Weights of a small GPT-style language model, trained from scratch on English Wikipedia: 8115 steps.
Each number is 128 + 24 x the weight over its row's rms, rounded and kept within 0 to 255. Layers, rows and columns count from 0. Numbers have three digits each. The size before them is the row's rms in percent of the matrix's.

# layer 4 MLP up, 768x192, rms 0.136, rows 587-767, columns 32-63
095:111168109129151148151129104092151103110122148100103121123094160126114128106146165096100122119146
095:166155105104121097126123155088107133130147132132123114151096171125163134122119147176158151145098
097:126148130167114169097081167117133169142150145136118123119168135145101061099121148130159176105139
093:140090138088129144119144177158086116122131125130131118124124149133153136127111161088153126134112
111:143165127126114149072157112111135108110119117130117147105136114158087113135143168161132133111128
101:126117159160117148098114155131157104141151084148129137075116142175143131107098127179138101102141
095:077132190121112172141155139140159133143111089118155095159188103147179087135129160144153135101163
086:145135089128130111128116187096131105099127121140114136137130169100133132148192126119111145065108
101:136104128147099153125126147149152064116134103155143091149168160115145068109125154183125158144157
094:131086139110138136103125137111124119138175090091121155173149161174133138102156149135129102157110
107:103142145144121099140153124129143182100129146144106128157130176155117100108129068149121154097128
109:172110170081163133146185109099113135133122118153114121129163158126114123117133144132119122121161
094:150134099105152134121153136147166097141107127162120128118149167133107121122117147174122085120154
113:123176120102139111127143108112124113138160196102144123134149142117085148118133167147109141148117
094:145173132146128132115106135152117139127092133146134149103117147132159123129124135115104123137138
096:146194118106098131143144084120113160114168159116084134124153144117132117143099139124136062180145
101:100114167103107149104092105109164120129139106166146105096153139122126128122141167106095096078177
098:149084141104143165119138162124128114111114096107121131140144115087150117175116140100103110105162
108:138113115137110152144113157143150108142125117165116172134117127130095113113118109137151163119127
095:097143143177092135122157135168131145102141089144167093165140152143167126148104102140136125111194
106:154156099115115096100090149136149114130162161148204142153104116130084130107109118127121099166119
095:121090106169135104126155110097120138120109129115123129148115160181132111116169116150142136129139
091:128186132152069135100112115080112122150141111132121142149113120142121197131147102132114169143161
100:124129115106121140073092102151146109116150122140119123081070107127107093115124069130132108107106
104:130116107131157171131110148119119154120133078146121109151141155114139124130156111123107126108114
105:129136110136156126122099115125104122159106147128112122109144122097153104105163129183130119080110
096:105126110086117126185135093154057112158160104119138126083118112141121132109146146139110146148123
118:151084145114137142139121109136140140149145145141088138115145120116156084109114104125120107105146
105:137144096116173125089135113123129088132086154110179173146109147099105123054161116166120111122156
093:140101136146097123123147142145142130155100126144105113088148084149164139144117128106173114181119
101:142124114118131139099103134128123127144112136128148139134139090109077156096102103140109144122125
097:158127145086113148149135149145145133113133104165148125151194157107102139117099126101118092145095
099:106134151140103150126094124133115140126128121102162078089156118138122153132130124151147148140154
101:110106154151131177144143160129076140136157124143136130147141143159132162152119146124119140128140
093:120074091149136122088140167145167140138102116130145160089145105150134124069143115105124147147107
096:113153124121143100117145148089124121141092098093103062134111135106136135137141159117117132096117
100:150124119121143153131134104114136179148113119119142152113113078143112112132127114114100146124133
091:156162136160147157129121131154116169111147112135112116135144169105116139167151125116090129122120
095:115116116125138162117132126147124098145169114137060135149139084166144143099154173122116173138115
103:097110087115084112130170079142099113113160126102129168123097101095133166116108143114113167146108
103:125116125119115108125144127135121109139147145078145131105165153130126119132141109121096119124183
100:101109103119131149174136110131152159114152137155142141095115132088182105142145153174132113125135
099:168082105158166172111102146113107166109161153131122095090068104130116124116131152104161103148146
095:190115096160149097158141133162088098096138094173148095112146113144145152108093131179176136109169
101:123183144174128150133114102171115149150097151145111131156080134140140144107118145119113182147147
117:129132110083111127155109119099109137105098164155136166145144132135103098124108154152083111111125
113:150155166129163160098116131116126128143097091132140126103149109105098082157157135173125133155138
105:112197135102134118117095145156122085167119147152154136110149104172115128153142128140123137127081
095:147112146139110150132129096122117150136117135127091122094157126126076067127125130118107108145150
105:107104143175129131076110111157138121162125092132135094105127188165102114133140180132100154103124
112:127093112143151149126111108128129118145114082166109085121155123119108132101159189136128121100139
100:140136129119152099125153147125125147117125124139100107095139144203139159119098142141157141108125
098:151145085172173181160136118109086143153141097134140138103131161138124117140183098109157111136114
104:110146148129109131105122136162124108125145121133109100096155166108087092062117127143084120075150
103:150118121091122138135145172118101131153179121132164150079125108075110142120183123116161139109166
114:130116161147132143103157093132094111136123109154096132065165135132134071127122150145122144123177
103:138099160102152132127070120122126126138169154137110144154137108146131145124140161145141122136150
096:174110077130082124091135152134185132142116134125127129148108112136181149102100130130140128167096
098:092145125150124113133058155099075175105121134148128131145101146076115181093118155086095144125136
115:120145101118091149106159125129100145126134134129099158174126168105145128123099112102118169156152
107:099094143112116113097080159139119136133139090119121116110102117156114136062155153107122080151120
110:153119108114170137141150151107153147112126168122171127091105143113130137097118131138146137129122
096:103123128117116115106159118119097119107146144128113108118134101120122104118164151118092108122143
095:103157120111110155103064104107182154132119145097167111121139130130095124121120177095152148150134
097:138120134145173165112137159143138173120125123126135136128124150148180140154111138125121100108110
110:144111137143122162114094124143142137119121155162151106156134132178170118151141186114150128140082
099:097133092154148127147078092082053126123101172160132117159151136122136146115132119103155148113142
101:178125123135126151085127161109146179124152128115193137134097093154096099131104123092108153100090
092:139125149141104176138132117168132143105112105155138125109136123127137123155164089185119111102151
090:106142106119154136140140150173071085103110146153131134132146133115137125108122107089116123144114
107:150133093115145113142122129121146121165113124138147143198132121140148202159166129100103125152100
101:128127090163102163119128127146136141095148118181133112130134140113127138148114115146168160088089
096:160127076130107153122093110136143192170156139202179141119134129123109131154153073137147142104121
096:095143151171091152123121109139147142081153113183114152131103131151158118122100089153089176123107
106:123138119151168136137163084110083140155140100148144154066120144110129126121080140118116137126129
106:173148137140175155063128110115139127119123116163169100130081124145134175095151098089107145153131
094:169159103136165135166121133153152145131157133131150127124135118063139094100130128102114082156165
098:135142116182106126130128131125128105133115086155144117145166156135110152084143109124102120164138
098:141160131101151149132105118071138161106154153141132136138132124163140135084126160120155132117093
098:141136151077127149168104166140167153107127152120061147156085131121101119102078115137110117097131
105:074098120053131140122093084109142104120119100150149119115169132116156129115150096117115158145122
097:130123155121129132137114119116181155104149107143161108129131133183114140092159130141121134136132
092:133104090143117166137118149130130103131119124137151111123112094124155134135166102164121118120111
107:163109158077095145114115142109126116144151151142114137111105157091126115111117161106129125128164
096:146084109137138130124129139131083112124102139110108153141134110126142097138112121134130154133126
100:127125123158120178134064137145130089124135108133070138166184151118122146121082100147120161091141
093:134113136109117133163121103115156108148134112111120111111137103131115130122123175160115159106141
102:077130117096134079176107110140163100103144128127098131139128129155123105089102178140080107181187
102:175113120133088152116111149132092104139172147148102092093158148121134110091117114167143129148137
097:078136140159137152160101167122121117091133153092112112153106123147144142122161144163113151129091
103:142158138108110131081112086125127142143102153124101135130148095138156150105094170146082090118155
100:156164110108142072131138170114109104139132157157134102103116118125108107156119138135147124100129
106:115138109136150120093157169138127151127113152156153153112100133175138127105184117113080170114140
098:144128104135152151158087142123106149152108129140154135134111097137115151139120141109164183128095
103:144125166153107145095110160084115122120130096172147110094118087138154138114111140145099133142157
101:144089144134154119087124137128086115138127108107160111157129121133177148075161107160124157124133
092:104124123105127109075161127152112149150104120103101121092139176120120103146142099174158159111155
107:090154136131116113119143125105115138146147144135171154130112161174115137121101146095091113141080
098:129098152098123132149099154136162132094152145147094127161156180137150144136146143120154124119133
112:124092151115148121117108152102124128153115168105091148109107168113075085113097166131131103111150
099:147099088078141158104157168133144144107142147132154158169126167129094148145159112128114145122147
096:154144112150144133143139140116105170132161127104085088129107126117115148150120113125123078140153
098:203119171131136088137127105121120121102112138137125131142123133148109105119147144106113120154140
102:137124149154146113154147123130104115151121119159139112095107125124139120108135122136158142103119
099:079120068142090150151106105145179142124187104119082128141150118108123144140120151121053091127118
096:083093075172144138137126144124086118125148133144138136100121104158114113131132146143131144128131
105:143106101123117128105143134098126152132146157130149130119137135157161153126138140140130129107134
100:129135156130110150128074146130073094132117116163144107132131130161105097121108166166134103146119
093:111114171116140138147124115141140139126127162136070111132102112115138116106063116143120153105128
098:157130103139161160117174167107116180101133114077104123145092133118122086139132148144125130134090
101:098135127098102126132156148117090106183147068160135163102132137155144079175131088148100129113140
094:104112092145140129108113130147095129185105143120125059109108145145145153135143142125081084105117
100:157110111073118154117129086120132108141159171168129129107146149125136104129160135165155136141094
093:112107120108122124139140125154127145153115142158084173137147146128127130107101127166113120126117
094:126146105199115125155133090182118157145111148148123136127151172153169124128149133124162136100106
096:142124099130099156078079147163168120105157120099122097145122130162152092142122147098117152159118
105:155121146106065158088105145103121116131117112163102135173125188124115117147151111124125159169128
103:131154123110185111120087123110119129124168126152119140151126100117133166131121126142138121134134
104:140112118134139164172139140163116098121110171151084104132141122126172104129120139143135170113085
095:112139177130110137118099115136128138118160187113081177140110134141136143114176140114109160110120
096:154113102140104138096146122194162144145145150147126129097200159141134101126128140084084129143139
097:108129102134132135073096124146116105139118162153127113155111128162138166147138130094149113174089
104:163130146122168151142108129149102125127096157129109135141150202198126132098137125133126133111162
099:140150089145118171164104110096164131116144115153115134143141119151162104121102083121109133127157
103:158138091155144120138150138143116100137120120116119123106118131148127082101136119134159118107116
096:129107094135101130130091126118155143104143140111114157096125169146131116090154142184107095114162
097:173108146136154104146136161096084138152115154113138097106135118135086135093116127102134133116119
097:133115101128125115096107113142137122114108091131104138178136184071128115151127135133107134112120
099:166134143086113149135148132149093156103106105155125147139167143145119115119152140140166147112118
099:129119125153131112075117128124147150130100125143145093138127152117142158096126109153145126094167
094:141095149124158159125140151139143128124135159151113106109118110160145127144096152096147084132175
104:173118099130117097103114141122124108122114089143113163145119121148143183147153095149120143134131
102:122084157108162104104132128095141155118097187146141186136158115131114156116153136127129151109131
120:122120143113119137105138119078117150128133123160117111092117119138118115167110105141099108155089
098:141114098114168137136108125126113159127152143094043117172132144150150135124112111120116127131157
101:105142147130163166124128139118107080118127090104152127098113108116098135168130110171099120113130
099:147132072086125135115153133153133167147104126145154103107138138114122132129154121175144109150116
097:117146092148137120130112144109152167109147145169148129126144121147139094146142082161117119087122
096:140116112130122154099100124140135134170114077148141152133105182102131084136140128125130130180129
105:088107139177145130134115113122122082117154131176104138132104115117099131133131123175095122131121
097:127107151081128114119131137144075119082154156173100076108142116117158148120142134137095105140140
108:127106110131120133146130124086093089117114135146125088106107160121158117090139185144137103142135
097:127165118099149070116113120138146138161160147141133095134142165150124164114149111079114129165158
105:158137122120125134115137133120152097122138120123102142110137133128147136162111142126105160153157
100:105139138089163108145131094129132135132063157127125155122142094150141150149115120148147129160141
105:148090142125072144116095122093125137147126142157127064116113165115121130149137137146129156094126
104:119116101148111137137151109171142086118107129118134117146103093128144113138107131121161189100079
087:102173116178133147150124113124155128147090126155103103156111128141122080158145144165120150138148
106:124121125093174114107126113114127131149096172099098157140138146150135148099131113150149111082156
094:106121148129153124134138089124085168152129096189117123121100152118079117102097128133128125092111
111:129128120146132122150101111177157122100076176145131121097105134173143152171139124106142132146126
104:146139122145139147151128131105153129131110108171151119089107136144119166115115151106145145069128
092:120132131158132102101105120141119173125087136175119123123130144194168136106149121147155123094114
104:089144167148146133156136118119104149140118092120178124160119129105126163133127138098120112117114
093:106150126093143120128105077126158127101111123108074120138176141108178177113101114121085151186108
101:150157161133163176076121091118083134132139151125113171094104088128149056149055128176122133107143
095:113160129168105112160096140122146127130153153109143098113136111118139146127130122107153130144150
098:139100117178185108105097169111161158067179083122127134144124112145142110153115115142088102145135
098:169163124114118145119107086106129120125129155146140114135171121131153111142130158107183106100159
113:156167155177100164161116137156108130131142120131126143129166110137169167124137133131131136141115
106:118144171146159136146117092145118135097138113110147119121136140132137162147124145164128131127154
098:109156159148134167123152155108181100118122130112157133134125102161155096125141093135112099118118
103:127152138102125133138143127153136090132084105157154092152169139121116145136106153088119095132134
100:132160141129142142149119116124138112122120147124119130134125146135146081159130135122090137157152
096:130121130106161124163129113105114135106135142125120115171115180137092167112128084118136163112126
100:132115162103136115175142165119120116116116126135109136073118157159068114084098109133128154151097
098:102138147148138109126142084113092130108100123137094116150136107136130118148150121143095149136110
103:136107071164112180145092129119112141126146123184189152126142101140147099131132124110154122106123
106:148135146146127112140111122140120150125102139116125118163154157158176139131075132108114102134128
101:142152166145108105154128150111107119102138169096134087127097204113123101118133122108092132168147
096:154148120120165162141159117145162162129168123124155143064143138135113142143149113161142156169127
103:113148144111156148143110105107204123115138131096106135128157110135105140136068125104138123157115
097:118145114109127130106144148095130097182134103155152120115108171147150126128148125144110142113103
096:145144151085120169130108123144151088134137116145124158105144112112093183083166098114129121124201
094:133151115120096121115091144107121137132133089128120129128148158125151113134116129135134140145108
094:131179116152111134085099109123132121120143127157144129159126162103105141126156146099159106140110
099:139106099117158144120151128107059139122084110134125088116119148131155155134134130147112144123099
115:108153102150104152084076109162182141147155134140135119113129119113114081122112140112108112160122
103:114098129158138113144081141118089143148104121154130124126131120145160111149097100161134120130126
109:110144118174131129128101131133124122121156113165094144134157101096148133160142160153133111148180
104:106139127117152169122133140121131142120089144160149113112132137153139132126094132125158124146100
# layer 4 MLP down (transposed), 768x192, rms 0.0585, rows 587-767, columns 32-63
101:127133102140136110178151145149093137110116159143100141168127144127116149114145095175141159137089
094:109160137126154155088173139111121147137180142124094146138175129100121132159100123114131149086137
092:136145148120130151103103099083156141138120139074134144106142140149114147112111130108130150099126
090:150129149120139141130122082128169112151142110164151125127154147165147118151113128137120147151139
113:111158095122140194118090114093141153113126103113149149121138143128114101109148115109103111127134
108:142123135161145141152159104115121145120114152104147133125142145126140127064124112111120142156161
103:150118120155110136161137125142148108140159142097108123147157116116097148136119107151121098119140
099:112142132094130121144150085108131122162130140113120132124142130094116098109127143071131106105165
100:119149120131115105153131134135139098132138114161163154134107116121103132104061131106103138159113
097:153152155140106100126148077133158115118190099174104113124114159092100154114110150097123153121133
105:151180096085125151097130113132109141113098103092136122129203138141145155136144143102167126096165
108:131107115114115144137104138141135127138135123100125153135146071144132171152134086126115148123126
100:138139154137119114131131125121075166092172090140109110135155111149102131127080134123127161143130
107:128147152156138131157121099119137120109143110114114140156111158113083069112105127132120127163098
101:126132152146180099114133165130172105069148130112170067128136085169136134148160156148090134116120
098:138086147112117123128146107191124143117123110127138103119110170066123110173123127108113154163095
104:076123085123140109139128115153107198144181142160111137173113125077128137095132113136152120121147
101:137138122087122136105117130115100135134159124136144084116108121112119120127140112107154114184116
107:151080113114095124134114126094121131130161122143120093116112108141124103144130148106126108132095
096:119159132096125092111151118122112135151145151128166083109119105128143055133136124141117131124121
093:101098122160126140130131085153144148154127093106115130131167144131110128119098120129120191110141
096:135103141144098116154091108163148111151167130170160102109128119132124123113157170127126102144141
098:131116146119125088137132100137121126139067135123150140126126097090124106151088129150175126115132
096:146151146097126156094166098156150111104119124140167114159080122119166114188157130153125127122140
110:128152156116148118114144120193115129137110148122111145174144086127117140141107155085134100110157
104:109096120088105099138103171140147091103164100131113125070099128167117132129091106108140112069144
101:165106127117088116126093089129106159171128188145131158100130155075143131121129170113142114148088
116:156124113108131136158106114124111122169120132142076167158163126164121097163156136125124103138119
107:138124128118152188117127134125127153093108144128086130136110150118094117102112125153110079094129
102:124138126155120120066123111122173129127145138104143109131081132135116091175127085142103089133182
102:125090141102099105117139132116109158109129152124098121103087131113105130136111127174110077152143
104:099153180136140139141144154103140129119113129117110149142127119107092129091154107114116156095110
106:129089132131112139129135145068178121130109108130148108129095112103136118146152141152115118130102
098:136094135092115113140126150156110116141180133159128103133116150119116142103164110095167124055145
089:076116139111120177145099164098142106139122152172136126142122131103151117150137136153089137105142
096:189118147121128113158115119124093126097122122144152144136125159131120134120108096128121091159089
107:106102142146148148089179160117116128137129151115156104105121115127133101167136130125122134127115
080:169091111169159138128142110124132161138143119151121089141165116119146142145094145163125148110108
103:095109132139100122125122124131130128088125136116117118116116131136123133098153162105158129158150
096:112175091129093133090160091149092113131138106136150112136114098159160178129096133133129150103105
102:151117131099077125143165110146138143103127120106091112158138182117146121138163124150137128115178
103:159146086091133113137136113189132165130090120112143141148141150137108130129158124162124141136126
093:101101098147135096131141122168128136136151166112197119120113160126166166187116120139129128106137
102:129156119102153119100125137092073112164141142132116133124139140145096140101140101143110145118158
105:136141111107141176082097081135144152100115177089134123145103127090110121118117122071125144082124
112:149100124081110162143121120146136134111139127154096127109114138138098108124151186181140109146107
091:125141108134106095129157132155104138093118165116098116133112089132146131112100132120101092138103
102:162158122144154112159131137114125113153095146130170148124113150104129123155129121164175122114115
096:144147156121146145128130153144154130149113137148112105100114187145130125152115090055127148118141
106:150137131147133112152136136114107111151167163121133120148102113121105125122122153153146128124096
108:121145161178117107141096144113111133141135109081126119140143121110151136132153153117137174135125
095:150114105136147147110123171134103139157142078157111096117149130135146141157119143100162139119160
106:109124146139171103111157145119117124153146187148100090133163117134078161131109134097124117138110
096:102137138124190111155140131105110103118097132120140152071114101105149128094145125129135151142113
106:114116138102101124087137113141092150129106197148148113133137110117123106148151103088126112120126
110:173150148148131143135123074135138088117075132102164096111122144097119154114145162143119127158112
092:112143110168131113119127110122123123178101128095160157159123137145132147121108096109107155141123
098:109118132100134106137133178094162171110150153110100150127141132137088088106136121163093132132107
103:142134131174154149137148111162177123111133109154097105113106104101139141128119075152091156094098
109:154144152131126092122128121129123121148161108116113084108136133143154121125162134131162161082080
105:080135196142144164144139124109182113093125122096160134141128145153145107121114134116128124137127
099:141158120125126092124138140109130097144118156171135115146118165091110178149152131126129115099107
096:153068137144175138172134115135142122081147138103111168142102128163108147112129121142128098120084
102:146109143120135128133104100151153145128169129103096108141127127143137173164109177162130150105095
102:128149142137123057130159117101093144092137115129157130114121132137153086116139116102133098154146
107:165170154159161165154099154129131175091101135146131172129132091134133132172109090136118100125147
099:127104151154098156132122116139131123128105160146144121163151138105123133115121151145114122101092
109:134171150141135149123144111088123146133160116120170128134148162136141113107109139124135119098138
090:115165130151126101161140112160137196100117117119147133100118106127134126115121111146118167094093
094:111109137142111117114171143143191125161099157110119136151139184151136156080106135137118121100150
102:134088129153137113148103117123171144152112084117173115098174155143098125112140133177133157101160
095:162142139118140147183108108112131124124128117114160141118090127171111120107140057137106138074117
107:164130179112134118098187163119168108139131125130112082119138125127146090147158137181098171125127
093:141169164139136105120168114127138121142106155137114136140087084124067107064137090155116080089127
107:140130114137146132169114109085100125108165102105142155118088116118102138141167101130127121101179
109:156111062125116176080144151154139100112134136136122079133110107135198137118116132151147169159143
098:106104115128092127088146124157119143151136117119092138141142094123135150126140132157137184117104
094:125168098128095116120123122155096172103201150100161140103093163125126125147127108117141143164140
095:127120136111125125119102120122158140146106096115131169116108158156119129149088166119121125115141
098:192108124134117162103151180114129074125141102077140153111149114141150114144139137136146123149145
102:091112099153145164113141117107153150157188137132144125146134145156099129149129108133062160114124
106:144165134202151123123130100111109137154099134148158152169123095141118105124157132136126141117134
099:120111108122120089116144157119091135192107158172136106126108091151156123163120128119145187178129
118:126149132123136149127070108157094181170120163130147168189147116138112131142098149111134163119132
101:145108174128164162097142170148145166130157127106161129086164151126149144144154123090104132129118
101:122120128124157111102132098125151129115096120130126142104114122115115135136146128142124154147129
095:158098153110174090150120119148108132087122108107094173123065125112135111171091079115110123145096
099:137114075117118142125127090126115151122130121120179140128105188122068092134114119122119153140124
098:117146153127116131116110147132123091128136164146090101111173126136131163149129103168166135151102
101:131110142152113111145150113168098125106167078144135144150093116108132116111129111112128101088170
098:119110129083131126129147175167149155113157121124099065089147185144138127135130135140128174100142
096:153091118134172096089128126141129142158159140133148099094108099116179118120126124113131118090129
097:159180113133132133108095140160125147133139163094121153098086150117132147145105117142151140145168
100:086094137145157063126137123146121137129097133127103131119133152128120126133126123176167117114153
105:154128143091140125150116141104120100107136118080140174137132135147127128098129154144138131163122
097:164134115152135135139095108142101128119159145124144121155119112138126107113134123160132136134121
095:131117129131124151129103152125092148137122123111097131113101115167112145096122097147173171168154
102:139130125145113149166158136081119099150143137152132149103171136124094132147123101098119101157136
105:141163088106075128114108110127118156127136109098140150152135116100114090148121150113107149159182
103:144106168107118155115158103109115082140151198167106150125109130149128143130113097141122079130136
107:098150133122102093127153116151127130114164143120132140131158125128108096181154138108131099103090
092:129157141103164155153156130140113121135110113132127164142107151160159145106144124173095117163131
110:129179117122118127168102102113115156132142120132147129145150046142119122109142143148104108123151
108:110154143182123128131095149175056093127105166085132117118150103126144155138159132103143075106131
102:143147135117143118140148080127154107131120111133195092140114113130142142134094061124099138140095
094:118149138120185163123114155115156090128130144147159160127140104119166116139155098120095138122162
109:097133074132105138091102085112185116114160109130179122147120117138160128164128154150163118168102
103:123121144134136073125149149158164123099120146121138131112164116141118137127137136147122155168095
094:128151129082130132154138181126108109156139097131147154105156091127098135078164136156126124112136
102:157134134112124128103125107126146130135096087128135160129126136097114144140116120116128123137162
091:156150131156125130139086141177173134102118116114117142130134111181091167162107121139127150090105
105:178163113130150089126107092092130106098127134124134171102152142077127127142081170110146135139142
102:102080123159125143120143154131158123146111090143083125111108193132094084115115182132125107112149
098:082167105132096117123130144138147124144090129129127149160106107127131147155117139166125129135125
095:107136154119130118164149148136158124077109116158109126138142144142122154133120168140145164141104
095:184105142141097142099147110149129102100130138129169118129138139173153144099119137115140120096158
108:129122118130111142153103146096111131130151142164102131147121096155140135091108157127142147133154
101:133117105089122165114127155121136113124120134148081169092123134134152139142112135147106105144119
095:112180109152129139114125174111120149135172134104088160155080092108095137126123081097146101089162
096:135104169140095104102157133113135145126127131114161099161141112138172149105123172135094155131131
095:132136083121152170117122170109153147152109149192148109125119111100133084138116156133092128161125
096:133118123126169147165114146151159159116082184133140110077133136156115147123129078180119137165139
101:158137139103157127132102143167143156123112130110085132095101191119180133115104146117180109141122
108:121149159125160092120130111118139103123077160118129111158099152146103128115101043094152139108092
102:122135156111114115120104095097113103113142165113160126112088193103142142124142159155127121166084
100:111119158140102142100167137098144113051156095165132112093081092139117098122157130174083151139147
106:138104151129090114152138163151139165144135113097139097143116127115103091094139124142120119134129
101:139133107108119127182115107127165087126144111148179134108148097117167110136140132134121112138164
088:156160122147143134133106142134164135121138134137153117136116138150146105151149151120130115161142
098:138110106122144102124088170113122122150114089099189120135097144121125135145117155127202110075123
094:181133136118113121123128117125144061133129164152093140162125140145159123144113105149096104125158
115:167146132144132182100120134071183156147120160118118134119155123140105176160142081103123161089146
098:111113089103179145111162149115143115096118124133101153084166189138145108164098115138150130111152
107:154110118140135159174169122103112116165102152080101125123139084175148131118117142146120124118119
099:133156157126141127092128142106157139160152157159094128131123077091101141112118130145141137148162
097:112130114149125154152125107194131112132123129124139173155162108093091160132102126107141160131138
089:110137107125099150117117073095131127098177149140132157106115130098150106118123119140131124143132
095:158136122102076116070125124063112091129149113111121130143098113135167139115067165084136139131137
099:166119109146093106134124137120138122091177078090121155136120130129124110088125128148115096149097
108:137104133104092138115135130153069082157113103123190143153102150161111132177073105131175170130138
089:148151132101127118138120076159150165131129137092161154138096138151133169114110133128101158122117
104:151106138110097146108131147144141102127101135098113104157111107127143161078163123120127151085084
098:143145155098078161135122145105152127110127161128151154129113108123100120157109124162077142099124
104:107115147102079104103132147163109132128101152119149155107137094127174166139114117083138096092167
095:123147078154114141136127130104161101095094129135088115160148148096114132148167121152146121101115
110:154102180132087132153148109108149088130068114109136135148172092111132112106122119079130125116107
095:099129100127135116154137153155180145160108102141092150140104121136124108134140089114090077174120
098:167118146125110131181155073157138097137090172164157134133122155151096114117135149131109134127153
107:137169094163203157103129109135153163147069126117132141126129129104152152174152097115118102137127
097:154164128129119121131159136109106099158138179116137135104119143131092082164136127137135110104134
114:153177147143093131116121102169145119120138095131120102116107151119117129130127138128159124129169
111:068096149159140122124134134134086151104090121118084119102106135087150163132128147180154132115149
097:119133110145129117114150178109178184098131118104124113089152138084140114140115090131103132136142
096:093129112155116135149099156103119130155147107124076120143114154117150143108110114145153184126088
094:083164090139099147148110133093142103140128120100146145126155170066128142128154132103158166116137
099:101141126110092169121105105126142147119103130105114138105123161123096159134105130068155149117160
095:092156106119165100147097145081120149098150090139117116113187179108119127122139121103076111125111
099:123137127119103122119111146190146129114132136154108086112103129151124161126193094114110129108167
089:103107131079155103148148112118169142133145160122130104118092112105145086120097147145097130143105
106:105130124117121137184127114178118168105145124125152125068127095171125127145181122123111148093135
113:122097091125137116104120113134105136145145127166131134102079128134101130128132169110135151129134
102:160120120129144132133123142101086095145119122102115146107108144142145150135130124133136138138149
103:129110123101141121109131117109093127130145101113151164103145125160124087155140096107156099120145
098:134120115129143128148124130117150113131134129093144136139137129152106160129178139087114160128131
095:119152164160128103123123164086155126111136161124105140178137104114111129122104117096134110098146
098:119096139160122074120137131127152103151174127161115130140119106126149113138128147136109128142112
100:149152116136089111126138101123144137101109148151162106079130105132128102132141140108127141156131
108:138082149128110119138126136133164144098124113136118148117129101123159120112150088124157077081113
093:122088152136115114080110099107106149137183095194145138096152115161151095136119123124137110135130
114:134104113134121097103141141090107133113141098151129108172121128129099101098164123104125118142091
102:100141094102152155156123125140115138080109166157107145139141142150123145127131154171172106123139
102:121111143136113130120131148149092081098144107112099118130149111163120099091157111171160132117118
106:149186133139088151137122111124104123125101158080126124184165120111153143101159159105110104132078
097:108123111153112154110098139119174141116167103105144130144151123165148160132135136146118121148150
105:120145152158170134145153105114166117131137128124091164108078093064118152141091111147094100126123
101:132136137091088139098088153069102129086112116135112127082128130147149103168106120112162085089153
098:112100125136078155125112110100152123125105113095144144150114110180124148122098098129112129074131
116:132112119148139138136120157109114117124105106156149124078128128127114071141166125153110127106123
102:144081153147153151099111156149141110118127143115151077132159119127095145157111091130178174142106
100:174088133087134117144174133142134112130112126161104098105097177136158134161115169161133109117129
103:114137160086144107130133114105107134141092135117121151136159143131132136116137123120132090147161